{"num_hidden_layers": 13, "num_attention_heads": 6, "vocab_size": 16384, "attn_scale": 0.125, "init_std_o": 0.00694, "dataset": "wikipedia_en"}
Each number is 50 + 15 x the weight over its row's rms, rounded and kept within 0 to 99. Layers, rows and columns count from 0. The size before them is the row's rms in percent of the matrix's.

# layer 3 attention output (transposed), 384x384, rms 0.0276, rows 277-295, columns 192-383
079:04 60 19 36 71 34 53 34 64 59 50 39 56 53 31 70 47 66 28 37 47 65 46 50 28 55 52 63 33 52 49 39 58 68 55 31 32 48 59 65 45 57 55 46 62 41 55 76 46 45 49 10 62 34 40 68 23 86 40 63 68 33 62 52 60 32 78 54 47 48 55 57 44 83 26 56 54 36 63 44 36 63 52 77 53 35 65 32 48 53 63 45 68 56 58 70 51 97 61 39 55 23 78 45 37 71 31 43 47 57 67 68 46 57 54 38 66 48 56 54 70 35 39 50 39 53 60 61 36 63 66 47 72 41 34 59 59 47 39 51 36 30 60 18 53 49 42 54 67 49 45 55 67 41 39 36 26 58 81 53 34 56 47 44 45 82 32 55 40 69 43 31 62 44 51 28 29 40 38 45 59 43 13 50 73 58 40 65 56 53 43 56
084:61 65 63 22 49 40 54 61 53 49 77 64 50 33 62 95 30 45 35 67 59 58 60 60 75 49 66 44 35 35 59 69 23 50 28 40 55 59 47 24 56 68 77 53 62 91 22 61 75 56 52 65 36 43 44 17 42 33 35 47 52 27 40 19 70 47 50 26 36 19 41 22 55 67 52 60 51 50 47 47 56 31 53 84 49 59 36 58 45 73 65 56 65 24 52 52 62 28 51 84 45 59 48 47 43 37 71 36 49 64 42 39 53 00 61 74 52 52 07 66 61 44 42 35 69 56 30 37 56 58 66 62 46 17 45 45 45 69 55 44 42 62 38 46 32 37 64 38 47 55 83 75 60 61 70 34 33 77 44 61 56 39 65 42 72 46 51 35 60 81 42 71 50 63 35 48 55 71 47 48 40 51 22 59 45 51 48 36 47 45 42 38
071:61 28 54 52 38 43 50 59 39 52 33 69 62 46 56 98 44 50 50 60 52 55 53 48 41 34 24 52 54 55 58 65 62 63 59 54 56 81 48 59 61 32 43 74 62 43 53 56 86 76 48 72 29 41 59 49 66 51 76 40 58 28 45 54 49 63 52 17 45 48 57 49 37 46 44 59 70 44 61 43 48 40 27 38 51 61 46 42 44 66 07 38 55 35 42 25 55 20 43 70 52 35 42 47 27 39 68 53 59 85 52 30 64 00 25 63 25 44 54 35 68 49 74 72 63 56 55 34 46 43 58 55 55 37 90 32 71 73 56 49 63 68 51 55 58 57 61 70 56 30 63 65 14 33 51 49 60 66 39 39 76 38 49 89 41 32 45 69 75 47 57 47 60 36 45 67 50 22 66 70 27 28 78 51 23 42 53 29 35 81 30 20
073:48 58 35 35 69 39 30 36 35 56 33 40 69 36 44 32 47 54 45 65 60 43 47 55 44 46 48 24 66 24 88 34 43 90 62 32 45 45 74 42 65 37 52 54 61 65 32 72 62 55 62 31 39 81 38 60 42 48 79 11 30 56 41 72 40 49 42 50 30 32 39 83 44 61 78 42 23 74 48 36 64 49 53 47 56 51 62 49 43 30 45 60 48 31 76 59 33 63 52 32 50 55 64 38 73 58 36 59 50 52 43 17 43 98 72 36 47 43 72 51 43 46 55 54 32 58 17 60 50 65 39 36 53 59 15 71 65 44 73 34 36 33 54 59 90 67 46 45 30 75 56 60 61 51 26 21 52 30 37 70 60 43 43 60 36 57 67 56 56 59 47 44 57 58 56 41 62 62 50 40 59 52 25 58 73 47 49 54 55 58 51 50
084:34 43 57 46 40 65 47 25 58 56 43 43 44 48 44 00 62 29 60 52 08 28 19 30 33 36 40 30 61 53 53 63 35 38 37 50 61 49 56 61 46 55 29 69 48 41 47 55 24 47 57 37 44 43 67 70 51 28 67 70 32 52 61 99 63 50 47 58 49 62 42 46 53 55 40 47 65 59 76 47 51 52 65 43 42 65 33 74 33 56 57 56 47 56 55 51 32 52 43 07 64 41 47 38 68 72 39 52 36 64 49 53 44 99 57 33 74 45 53 62 40 39 35 42 27 44 62 64 25 51 63 09 41 82 45 47 38 34 52 63 43 51 38 43 69 60 64 60 43 41 23 19 65 69 53 40 55 41 60 40 60 62 68 59 37 60 39 60 23 60 58 59 75 79 70 59 65 43 45 35 60 65 51 60 48 59 77 41 58 43 66 61
087:41 46 50 59 56 45 49 36 47 31 45 16 61 62 36 22 70 71 48 50 26 46 62 58 30 62 29 54 72 32 45 41 71 82 56 66 35 39 72 53 62 47 31 64 48 37 68 42 38 59 45 41 32 93 53 57 49 71 67 46 28 28 36 73 49 56 44 72 75 46 57 43 32 58 43 44 59 57 65 53 43 68 52 45 36 39 67 29 35 28 33 60 51 49 52 48 36 71 70 24 30 43 57 64 58 60 54 60 31 38 49 72 40 99 44 31 58 52 74 56 69 41 52 73 17 43 71 81 41 59 11 46 78 63 52 55 50 13 48 57 34 37 58 73 52 44 40 52 60 64 27 00 76 38 37 54 55 48 62 50 63 49 35 50 58 62 49 60 60 41 54 57 42 56 32 43 51 47 48 56 33 13 50 49 89 54 39 66 47 67 43 61
086:24 52 54 38 65 51 43 45 46 70 59 77 52 50 32 93 42 49 43 50 59 88 62 28 47 72 61 31 67 42 60 91 30 24 53 36 51 57 32 55 65 28 64 50 59 55 61 75 86 29 65 71 41 61 66 58 46 73 71 54 40 23 38 24 61 14 59 30 26 32 42 27 52 45 56 60 48 37 70 47 90 45 53 58 54 73 66 57 75 72 43 64 53 42 61 52 79 07 46 51 40 39 34 53 38 63 59 38 52 59 32 48 52 06 28 58 35 47 18 63 50 35 37 78 61 55 44 28 55 55 73 47 45 37 58 59 49 46 76 43 50 53 61 24 57 52 60 50 37 51 59 52 51 71 56 30 19 73 34 40 48 34 47 80 53 39 54 48 42 63 45 38 63 37 31 55 51 61 41 57 40 41 50 40 38 47 44 59 37 57 23 52
066:30 39 54 30 52 48 44 42 65 66 36 60 44 42 39 78 72 56 66 47 83 42 78 28 26 55 31 55 60 50 36 63 52 53 46 53 51 47 40 51 63 66 24 67 38 51 78 57 40 53 58 87 56 44 84 68 42 42 43 33 60 30 60 57 45 66 29 48 33 26 38 34 49 58 38 38 85 35 50 41 71 35 38 68 43 49 46 57 47 56 32 46 51 54 42 58 85 53 56 47 31 16 48 56 68 39 59 40 56 66 37 63 37 54 37 56 53 55 34 28 65 48 45 54 64 40 74 36 34 38 80 48 75 46 96 48 60 31 65 55 31 58 85 51 49 62 70 43 66 70 37 24 60 54 61 46 67 41 50 28 40 19 33 44 43 42 37 47 40 26 43 58 52 55 61 60 41 58 61 48 28 16 72 32 61 33 34 27 51 47 43 59
075:50 34 51 69 37 63 71 51 36 65 71 68 74 52 44 76 42 75 52 77 57 55 61 53 88 38 49 45 55 47 32 62 58 22 43 33 60 41 48 42 44 49 71 40 56 59 50 27 61 41 42 45 60 33 47 53 86 28 22 76 72 42 35 30 57 36 59 51 46 64 53 40 61 40 70 74 47 28 29 75 43 45 38 30 62 75 21 53 53 41 61 32 64 56 48 52 71 53 42 70 45 58 41 48 53 45 72 47 82 59 69 26 68 11 47 61 16 63 38 50 51 56 65 37 47 40 48 48 54 47 44 59 35 36 29 32 67 70 61 29 57 54 24 31 17 49 45 33 60 45 42 56 34 53 59 74 16 33 38 50 52 55 47 35 58 48 56 36 60 66 54 73 61 40 56 45 20 56 55 61 30 77 53 54 42 49 54 49 41 42 65 31
079:34 55 64 24 46 44 40 22 30 96 44 42 66 41 57 99 39 53 51 59 60 54 40 41 49 45 58 29 39 48 64 44 41 00 47 27 53 29 47 46 45 44 58 58 46 64 32 60 57 57 36 56 54 67 56 58 46 70 49 44 51 57 40 14 50 32 76 46 35 62 47 51 77 56 60 31 48 64 49 49 54 41 48 38 45 66 39 79 51 51 54 32 51 48 59 50 71 15 47 46 49 53 54 23 29 54 32 34 37 43 58 62 49 03 55 72 50 40 37 70 40 64 58 49 35 32 33 35 35 57 70 55 32 29 39 60 45 43 59 32 55 44 63 34 50 62 66 23 37 40 48 71 49 60 44 39 40 99 50 54 51 36 24 75 41 37 40 49 54 48 39 36 59 57 63 43 47 43 54 35 75 62 48 57 68 43 62 42 51 31 19 42
087:59 52 58 70 58 54 26 52 79 30 42 54 49 71 36 00 75 50 63 60 60 36 76 57 18 47 34 51 37 50 24 36 76 63 62 57 54 33 62 53 42 59 29 51 44 32 59 40 28 44 64 45 37 44 54 49 68 50 44 70 51 47 74 95 40 59 31 67 57 56 68 63 34 39 40 47 56 45 40 46 42 51 58 42 43 44 47 47 28 57 51 75 37 60 48 54 48 99 44 16 57 38 38 52 62 40 60 65 42 60 69 67 36 99 59 47 70 66 87 40 81 63 34 52 32 63 64 52 56 56 36 56 55 51 78 45 63 31 40 71 55 40 53 56 47 48 54 69 56 72 30 15 54 36 29 68 42 18 68 41 44 34 62 34 26 62 62 58 44 39 40 75 60 58 45 56 40 49 38 49 51 36 56 60 46 55 57 68 54 58 46 48
075:66 29 53 62 31 50 54 59 64 52 57 69 59 53 87 99 59 62 42 62 50 57 50 65 86 58 33 52 46 60 72 27 34 43 52 90 62 39 44 41 32 60 57 46 55 58 39 37 23 42 42 84 51 61 39 45 56 39 50 74 44 88 58 34 65 46 40 54 59 85 37 42 64 59 57 51 73 49 66 57 13 50 50 65 48 46 15 50 49 59 44 40 44 49 46 42 42 22 51 68 39 70 24 62 19 55 62 55 43 30 48 56 61 00 40 66 54 60 64 71 31 52 67 66 66 53 31 53 40 43 17 57 67 47 26 59 28 61 52 21 78 50 41 41 48 47 44 28 62 39 51 67 27 42 45 47 47 58 44 41 66 39 23 38 55 55 52 39 77 53 76 69 28 35 22 33 62 52 49 63 54 45 61 59 24 39 56 30 32 25 65 51
072:18 51 39 45 54 50 52 16 37 61 49 23 45 63 55 33 42 53 33 66 55 51 13 48 20 35 60 32 55 75 36 29 47 51 35 40 56 49 52 54 48 57 35 60 56 47 62 42 48 47 46 17 52 45 52 46 50 47 49 64 47 60 55 89 46 59 56 48 41 65 55 75 62 45 44 48 46 73 59 33 59 67 69 38 48 84 52 41 39 39 74 41 60 47 59 41 27 62 60 17 64 51 63 45 73 58 36 29 13 53 81 64 36 83 55 42 69 51 55 42 56 67 46 36 49 50 70 51 09 35 54 10 70 59 42 45 47 42 63 71 30 28 39 58 43 65 59 64 65 43 28 21 89 76 57 45 33 58 58 81 39 66 71 63 48 67 31 51 31 80 66 43 61 69 73 47 61 47 33 31 79 55 60 66 66 69 62 46 65 30 45 35
073:49 68 55 48 66 53 70 67 43 51 62 64 43 57 51 66 34 50 33 26 64 53 51 66 47 27 79 48 68 66 66 60 37 64 54 55 67 54 61 47 49 43 54 29 59 47 38 27 67 53 55 32 87 51 47 53 38 63 39 27 54 82 37 28 55 37 55 56 25 38 47 59 68 45 61 49 00 44 52 57 59 48 39 45 45 43 51 58 82 38 56 63 72 62 22 56 35 13 27 76 58 70 65 38 49 43 69 50 65 36 45 44 74 20 59 20 47 59 27 23 25 57 55 66 82 57 20 43 28 52 85 59 24 42 40 66 31 55 50 48 36 77 20 44 33 52 56 55 23 40 76 70 48 54 28 42 42 74 50 49 45 72 57 39 62 22 50 39 49 60 21 26 41 53 70 65 28 57 45 67 53 59 63 59 64 35 50 25 56 50 46 58
064:41 61 26 54 44 33 22 63 49 02 80 33 65 74 74 43 28 48 68 42 56 59 85 45 62 35 57 51 46 85 36 40 55 41 49 15 41 45 49 64 56 34 58 30 43 20 60 54 56 68 54 39 60 61 64 68 63 55 20 54 66 33 36 01 48 22 62 35 48 48 63 53 22 50 46 73 64 47 45 41 50 54 23 42 45 29 66 40 48 36 49 48 53 59 60 85 66 46 52 74 53 17 75 63 63 50 45 47 69 41 53 60 50 64 23 71 33 37 64 46 66 62 37 45 43 48 77 62 56 68 63 41 49 44 51 44 79 62 45 43 56 33 27 23 38 64 55 41 50 79 59 36 42 54 50 34 46 61 53 44 58 41 59 52 63 56 71 41 61 46 71 46 41 29 61 46 49 61 68 64 45 41 53 38 60 60 53 76 57 57 20 60
069:42 45 61 32 43 47 27 48 70 41 16 44 22 58 44 31 23 43 91 16 55 45 55 72 35 64 43 44 28 44 48 42 45 46 24 61 75 42 24 53 27 29 58 30 62 36 23 65 26 57 71 50 45 46 55 60 45 37 50 38 40 84 29 50 43 40 35 43 37 65 51 63 37 14 48 60 53 53 41 44 57 38 42 32 41 54 45 57 51 61 54 64 46 64 41 81 44 54 18 20 52 29 42 64 40 65 33 56 50 48 46 53 39 79 62 66 57 68 46 44 57 53 55 65 58 42 55 39 58 46 54 42 26 93 39 68 39 36 50 71 66 45 53 56 67 55 71 33 26 59 76 93 44 55 42 53 65 39 52 51 36 44 37 56 50 60 63 73 36 47 21 34 60 52 71 54 58 58 63 47 48 57 59 44 35 30 63 70 76 73 71 48
077:54 29 47 49 42 50 61 28 68 78 49 37 68 38 74 79 41 47 26 32 66 46 75 35 46 58 47 55 38 42 66 39 56 41 40 56 56 56 34 57 62 27 53 50 43 80 54 64 51 48 45 49 51 49 46 33 64 68 47 69 54 57 43 27 50 43 63 72 45 53 43 61 23 66 37 55 56 63 53 74 31 50 72 53 41 59 45 61 50 53 44 49 40 32 64 23 42 46 64 50 42 48 43 44 34 38 45 07 48 38 33 71 49 29 51 58 70 23 41 70 70 67 44 44 68 49 67 27 49 70 48 30 63 51 36 71 31 35 58 55 43 47 46 57 52 56 34 44 60 28 48 42 64 56 46 39 85 50 49 47 69 59 52 89 48 56 65 43 48 52 60 25 59 29 48 37 36 38 51 58 67 65 51 62 42 67 82 28 44 01 46 43
075:47 58 76 31 45 63 24 29 36 63 45 62 45 55 25 28 51 48 33 76 36 55 44 61 54 46 62 19 52 39 39 86 29 23 17 18 71 45 33 29 54 60 52 72 56 55 31 70 64 37 65 48 53 40 53 61 51 42 54 48 56 59 38 65 50 36 37 51 43 29 39 32 54 46 64 50 57 53 35 45 89 43 40 83 33 73 24 80 35 58 73 59 40 26 71 70 59 56 17 09 79 50 53 38 52 63 42 49 31 62 48 43 47 48 63 60 47 43 23 57 45 38 38 59 46 50 38 34 54 74 80 34 38 61 65 72 61 45 72 48 35 43 51 27 63 59 63 60 35 60 84 73 55 67 68 46 24 61 59 59 44 36 63 61 27 33 63 71 39 73 45 73 80 46 51 57 60 65 44 35 61 77 64 52 44 49 74 60 73 36 71 67
084:19 54 57 45 41 55 49 57 35 52 58 46 49 70 36 89 38 46 67 58 43 48 31 40 58 56 77 33 64 67 57 37 42 20 36 41 50 60 52 62 60 69 64 58 56 45 47 60 65 46 42 45 59 42 52 71 30 62 42 73 45 53 42 08 45 49 58 44 25 63 50 59 56 65 72 41 57 84 63 70 66 60 58 20 41 84 48 64 58 40 67 31 48 59 57 53 72 27 64 42 54 42 64 39 34 52 30 30 28 58 50 68 42 29 62 48 63 30 17 62 26 36 30 18 38 32 48 66 55 74 83 56 39 66 41 63 39 42 56 52 39 16 60 22 46 74 52 40 48 62 37 70 89 81 46 42 39 57 67 48 51 55 28 51 52 57 48 54 36 63 61 19 77 81 57 30 53 55 40 23 67 39 36 53 67 59 60 53 57 35 22 45
# layer 3 attention value, 384x384, rms 0.035, rows 278-295, columns 192-383
081:33 42 28 72 31 62 43 56 30 45 48 51 72 77 72 73 67 41 59 25 44 43 61 43 59 31 61 52 52 48 71 56 69 27 42 65 49 39 34 78 42 39 31 21 40 35 41 55 45 67 29 23 70 25 41 64 42 58 37 60 60 80 61 71 54 43 65 70 57 81 41 43 66 49 43 33 40 49 50 78 38 31 34 34 35 33 74 41 44 33 47 64 24 73 53 39 44 44 64 49 33 33 30 34 29 46 38 72 66 36 46 42 50 59 36 38 55 32 45 49 26 60 76 77 39 38 63 40 46 54 34 38 45 73 57 44 43 51 35 83 62 58 39 64 71 26 44 51 48 52 52 66 29 36 57 41 72 54 43 30 59 61 28 50 26 34 62 51 47 38 36 35 68 27 61 83 35 28 53 47 35 44 71 60 48 65 58 42 25 45 37 46
078:49 52 53 67 54 52 52 42 66 57 41 50 57 45 51 63 25 43 46 43 82 38 52 39 68 50 69 65 67 51 34 58 60 37 56 65 43 55 60 53 79 51 52 56 24 78 63 67 25 68 30 57 59 54 75 33 49 35 15 30 56 69 34 56 50 54 80 65 51 36 66 55 49 37 48 31 59 44 74 54 47 52 57 62 52 32 46 35 34 39 64 44 57 35 60 57 55 68 35 59 39 67 62 29 54 30 47 70 53 39 32 73 64 43 70 37 52 36 49 69 34 53 53 39 56 57 36 54 22 58 61 60 29 42 48 23 64 35 67 55 73 18 45 73 44 23 61 39 37 77 58 18 53 53 56 56 49 52 32 52 31 78 39 53 61 62 52 56 44 70 41 71 48 60 37 43 32 64 47 43 39 67 44 55 74 70 38 75 52 37 36 36
079:52 27 74 57 46 60 70 61 53 30 35 56 28 51 72 67 48 49 39 24 26 68 29 41 70 55 40 67 44 85 37 50 64 29 20 56 67 50 46 66 48 62 55 55 35 26 76 35 33 51 77 46 62 27 55 44 52 71 29 60 52 43 34 49 48 60 62 48 55 42 73 34 32 38 38 57 58 45 68 53 58 73 73 18 49 49 55 55 62 58 25 58 61 47 39 34 62 68 45 52 53 70 48 41 32 33 59 38 55 51 66 78 51 56 50 42 72 46 43 65 59 45 26 60 34 34 62 46 56 52 49 63 43 74 58 25 32 61 48 48 62 64 17 59 64 67 38 25 70 36 21 32 35 81 77 44 41 59 80 31 40 60 66 34 30 62 48 26 47 49 37 49 45 50 27 31 47 46 75 38 47 49 64 27 32 44 70 76 72 55 33 29
085:33 26 54 40 21 43 41 79 57 66 14 29 67 73 54 59 64 68 44 65 70 68 53 69 60 64 60 57 29 26 32 55 28 53 40 55 25 57 65 37 88 41 44 67 18 46 73 27 54 53 50 54 48 39 39 43 26 54 51 46 46 47 39 55 48 67 47 69 45 20 67 49 33 53 28 26 21 45 14 46 70 59 68 61 56 65 58 67 36 28 34 39 66 43 86 46 79 58 49 39 41 54 40 39 38 46 30 19 59 30 64 56 27 44 51 63 28 34 49 58 57 69 54 51 37 54 31 49 41 57 51 50 70 36 57 55 57 37 49 45 17 43 44 55 40 72 41 41 71 55 39 59 66 29 56 53 45 56 66 49 34 28 42 49 53 69 71 60 52 32 47 42 48 26 46 25 62 55 57 66 53 38 38 54 70 39 18 54 51 83 45 47
082:36 35 41 45 45 61 37 71 61 78 51 40 21 55 46 60 29 26 65 40 57 71 37 43 57 68 26 56 47 50 34 69 24 26 38 53 38 71 24 42 47 53 36 67 36 32 68 64 59 47 31 66 48 20 73 37 34 68 78 72 62 59 48 63 27 60 28 46 60 37 59 50 31 37 60 54 32 59 37 55 41 40 68 53 77 45 50 60 46 58 59 42 39 37 59 33 36 70 31 63 55 50 69 44 68 38 68 54 67 72 63 46 37 55 54 76 47 31 61 41 22 37 57 25 77 69 47 53 34 51 52 49 34 31 49 71 40 67 55 20 32 56 39 31 48 62 65 54 52 36 61 81 53 51 57 64 33 42 44 35 46 66 60 51 30 44 77 32 44 69 36 68 43 17 34 33 51 50 40 27 45 77 67 42 55 38 66 37 45 71 55 49
080:57 28 54 67 27 54 63 73 32 57 28 35 31 63 69 67 47 66 49 72 65 29 41 43 14 57 31 68 47 43 80 20 77 52 65 66 49 37 34 66 26 49 50 69 49 46 53 67 20 68 37 34 63 42 68 47 48 37 31 33 78 59 74 50 64 66 29 56 39 70 53 64 29 61 64 43 42 62 68 46 41 31 36 36 63 29 49 56 41 60 49 43 54 67 45 31 67 57 54 44 43 67 71 44 57 29 71 55 47 55 53 70 71 45 52 45 51 47 75 30 51 60 64 47 62 60 64 73 44 64 28 56 82 49 59 38 63 46 42 56 59 67 58 66 27 55 36 68 64 36 42 39 59 26 52 67 52 35 69 50 65 55 47 30 42 69 22 39 68 65 48 37 39 61 66 83 63 40 42 43 28 53 55 62 68 52 57 44 68 30 51 30
075:48 38 21 84 54 66 45 54 62 35 19 68 49 31 37 37 64 31 42 66 37 70 40 49 43 18 67 32 39 47 65 47 34 33 38 35 24 52 57 37 65 46 70 45 55 75 43 51 74 47 44 26 55 45 49 65 57 69 83 48 41 25 50 47 56 61 74 42 77 43 52 40 34 42 56 56 29 53 67 60 27 60 34 38 87 44 78 48 31 73 39 30 47 44 59 31 35 43 32 43 69 59 74 37 41 74 61 57 50 19 39 54 55 71 43 49 57 29 61 64 27 52 70 62 18 43 24 63 26 45 24 64 32 47 26 65 72 50 70 56 43 46 54 54 27 47 51 41 41 43 41 42 67 66 29 53 54 54 52 61 57 63 58 68 44 72 72 60 80 74 65 61 31 43 29 28 64 48 15 26 71 68 43 35 55 47 74 55 48 25 77 48
077:73 78 46 51 60 32 54 64 29 25 51 55 30 40 32 53 31 57 45 34 61 46 43 77 53 55 47 42 50 32 74 42 72 67 61 65 43 34 53 43 49 45 52 46 55 61 68 74 39 48 41 59 30 76 37 32 37 49 36 35 46 62 44 59 51 55 45 41 40 37 30 68 55 67 62 45 34 67 71 27 37 38 38 64 39 57 54 63 68 36 34 58 19 19 52 57 44 44 46 58 45 16 64 46 47 25 45 66 28 38 62 72 75 46 51 54 65 57 69 39 54 46 43 70 69 64 59 46 70 66 61 71 59 51 62 78 26 55 34 77 65 25 56 74 65 52 66 50 25 31 69 50 34 47 43 31 71 80 33 49 31 56 44 63 33 72 51 58 37 56 46 56 64 51 52 36 69 38 37 35 64 39 62 26 49 52 64 38 39 38 42 43
075:36 20 48 52 34 44 39 51 52 29 71 37 42 57 40 75 71 64 46 63 42 48 69 17 59 40 45 52 58 54 48 36 66 60 78 43 52 52 45 64 55 31 38 62 72 44 58 73 56 39 70 42 67 61 63 39 48 42 40 49 24 59 47 30 67 66 52 31 36 70 29 62 27 62 32 61 75 29 72 39 73 52 76 58 43 51 60 41 45 34 18 35 28 50 49 73 27 56 55 33 68 60 43 53 37 42 62 64 37 38 25 45 44 56 37 54 61 36 79 46 58 28 44 47 50 82 60 43 65 70 72 63 69 16 68 61 57 62 63 71 64 43 64 37 39 60 61 58 51 20 60 57 50 53 62 25 66 26 34 41 73 64 76 49 66 39 22 55 18 28 48 41 26 68 65 69 68 74 54 37 56 34 54 65 28 27 69 47 44 53 63 63
081:30 73 55 30 63 73 65 54 18 77 56 56 49 19 46 34 35 49 57 35 25 56 43 47 67 66 53 55 44 45 55 43 05 63 17 37 60 74 40 52 71 55 61 63 43 45 75 53 76 54 27 51 38 57 48 64 21 50 63 32 27 60 37 59 57 29 60 73 66 55 65 28 73 72 34 41 34 56 42 47 63 69 49 72 56 47 38 41 43 63 58 42 51 47 80 43 65 62 53 68 22 35 74 55 41 47 65 54 41 64 58 40 60 63 66 51 21 47 56 33 25 35 58 41 53 47 39 32 43 25 54 18 51 69 22 46 50 64 76 23 48 73 17 45 56 72 34 66 69 56 48 54 56 55 80 65 56 39 46 39 24 75 36 68 58 36 73 58 43 48 43 51 62 40 66 28 46 48 72 56 54 73 70 66 48 45 43 31 32 67 36 50
079:75 49 32 47 55 59 67 53 29 30 58 57 55 49 33 51 42 50 61 54 38 28 63 45 30 41 36 26 43 31 55 78 80 35 64 31 50 61 55 54 71 29 35 39 74 73 39 48 73 54 64 23 76 68 58 48 42 39 42 70 44 38 44 35 56 61 86 61 33 30 34 41 25 48 30 52 56 45 55 26 60 27 28 45 48 61 87 28 49 38 44 79 41 52 30 53 39 68 45 63 78 37 43 37 34 28 34 83 32 54 58 48 48 54 55 46 50 46 31 56 34 45 59 35 66 49 56 58 54 64 68 39 41 44 55 43 47 27 39 74 49 57 77 61 38 41 43 31 69 65 75 67 55 53 35 48 65 53 17 50 67 44 66 65 68 32 18 57 19 48 26 39 42 65 56 53 26 53 60 34 50 42 37 59 33 49 43 73 54 42 28 61
076:41 57 52 61 18 52 25 54 46 76 51 58 53 35 37 65 67 30 49 45 34 70 70 70 53 74 25 54 50 42 62 75 30 63 61 53 31 63 54 38 68 59 44 55 21 48 51 61 65 21 57 54 50 58 76 42 42 79 38 51 64 43 36 74 36 33 16 25 62 39 60 34 48 47 26 70 42 45 59 69 29 52 53 69 57 48 48 73 60 44 44 66 58 58 55 48 55 54 69 60 55 51 27 71 28 57 46 49 75 61 62 51 25 67 57 46 57 50 45 59 81 53 36 36 47 49 30 36 65 57 66 61 46 69 44 56 49 41 38 32 24 61 43 38 78 52 40 47 37 63 30 48 39 28 40 59 51 19 58 29 57 37 22 49 47 51 73 52 40 44 25 64 39 41 49 58 58 33 68 50 45 53 60 30 45 39 24 69 59 70 59 63
078:53 40 38 48 69 71 41 45 64 54 70 51 40 58 46 69 74 62 52 42 49 35 41 40 55 53 43 76 18 22 62 30 81 50 52 48 38 72 46 55 36 38 35 60 74 58 22 60 34 40 68 47 29 29 34 54 80 49 57 43 75 31 60 48 66 40 37 31 66 64 70 53 57 68 69 24 72 40 57 56 68 36 50 49 21 53 30 44 64 49 33 38 26 31 71 28 66 63 42 65 62 40 54 63 70 37 72 33 67 53 44 71 61 57 47 65 56 51 64 67 60 51 34 59 40 32 72 62 48 53 05 46 39 67 44 51 56 63 32 63 64 40 46 52 52 20 46 47 35 56 34 35 36 64 30 40 52 42 57 42 78 37 57 49 70 62 34 63 70 62 63 19 57 66 39 45 65 34 44 68 44 35 50 28 41 66 72 80 39 69 37 44
075:55 68 70 66 73 79 76 36 57 41 43 68 33 39 53 68 67 41 43 25 56 57 37 34 44 52 51 70 63 09 59 54 63 61 61 74 64 45 58 40 35 52 67 70 38 42 31 44 55 10 52 57 43 37 47 63 59 53 68 31 65 75 60 58 46 60 40 55 42 57 64 56 59 58 68 25 48 46 38 66 51 31 66 30 36 60 53 59 49 78 23 50 53 54 35 22 31 30 30 58 38 61 32 47 43 38 40 55 45 61 63 41 43 50 56 31 68 53 55 48 46 31 36 70 37 24 36 22 50 37 49 66 30 58 52 67 42 68 16 56 51 72 52 60 56 51 50 65 37 43 36 72 66 57 48 44 64 29 54 63 40 35 63 54 30 53 29 43 38 48 72 59 40 81 37 49 41 44 25 55 48 43 68 68 37 35 35 53 53 33 48 50
073:70 29 41 63 71 40 81 57 63 59 73 64 49 56 62 50 51 35 34 65 38 73 38 45 32 43 58 35 72 58 53 41 41 38 48 59 33 71 70 57 41 60 37 73 39 59 73 60 42 53 31 42 41 51 24 41 66 58 48 55 56 26 66 47 79 29 64 63 43 49 77 29 65 82 58 36 40 46 32 33 50 57 53 72 59 62 30 26 44 60 37 42 59 60 52 40 84 35 84 45 65 69 29 11 30 43 72 60 71 68 54 56 35 28 46 34 45 40 45 68 27 47 30 31 43 74 53 69 76 35 44 44 64 30 61 43 55 59 29 47 50 31 33 59 48 54 64 56 70 36 47 23 34 55 50 38 32 71 38 53 63 52 51 35 51 37 67 34 72 25 63 66 40 48 27 62 45 54 36 58 36 61 62 43 40 59 44 34 63 48 57 42
075:33 29 57 29 30 43 23 68 59 62 69 71 54 66 30 39 59 69 46 40 43 54 45 64 50 53 34 38 58 62 61 43 53 41 81 47 51 32 47 73 37 51 55 49 61 47 42 50 38 41 85 43 36 72 47 45 51 42 35 43 32 41 46 44 69 37 82 61 37 48 69 44 62 55 64 50 51 19 59 51 56 59 65 59 35 47 54 63 39 67 36 43 71 61 35 53 64 43 44 34 40 62 46 38 45 47 55 80 35 40 41 32 67 40 50 32 53 72 50 49 44 33 43 83 70 68 46 68 58 42 65 53 65 35 43 33 53 41 48 69 67 41 42 29 52 33 72 58 65 60 57 60 44 60 58 71 17 51 67 32 43 58 66 39 43 47 37 61 44 52 43 63 32 64 41 63 65 52 60 42 37 09 42 37 38 34 34 60 62 71 33 36
080:41 44 31 66 38 22 57 60 43 66 51 54 46 74 63 64 46 73 52 43 55 55 59 42 29 56 54 59 69 54 30 07 57 41 39 68 31 38 61 52 64 63 68 67 50 54 51 37 46 52 45 34 66 47 53 52 55 45 48 67 20 48 64 62 49 69 64 37 46 51 74 54 56 61 58 78 53 42 51 37 48 49 45 50 49 47 68 72 60 22 68 54 69 63 65 31 62 42 59 76 29 54 62 50 49 42 60 47 28 35 29 56 28 39 49 49 67 60 48 49 57 55 65 57 17 54 76 65 52 36 55 71 65 47 30 56 54 60 35 45 53 31 64 42 27 75 61 43 54 65 01 16 35 52 30 66 47 55 72 53 48 64 45 38 72 65 28 38 41 26 34 51 32 54 40 52 42 30 71 57 64 54 60 32 47 41 26 39 51 69 24 49
077:31 70 38 44 54 56 45 29 48 70 65 47 61 41 62 63 76 55 38 53 58 49 46 15 39 76 34 64 49 19 55 35 60 57 57 45 63 41 39 41 55 36 57 62 73 49 46 61 46 50 38 55 73 56 40 56 33 39 68 24 54 36 78 41 57 59 44 26 50 33 63 23 39 44 38 51 59 49 52 49 44 34 57 83 44 45 62 56 53 43 27 52 60 47 36 32 44 54 57 37 74 64 61 50 53 55 32 68 63 25 53 68 50 37 41 67 30 60 52 30 76 69 46 72 57 51 33 37 39 43 55 30 42 22 72 37 71 49 60 36 69 56 40 71 26 34 46 55 34 66 56 37 31 23 59 66 45 51 79 51 67 38 68 69 75 62 62 45 55 66 65 69 18 38 37 80 42 54 66 65 37 50 61 29 42 48 30 55 59 23 72 63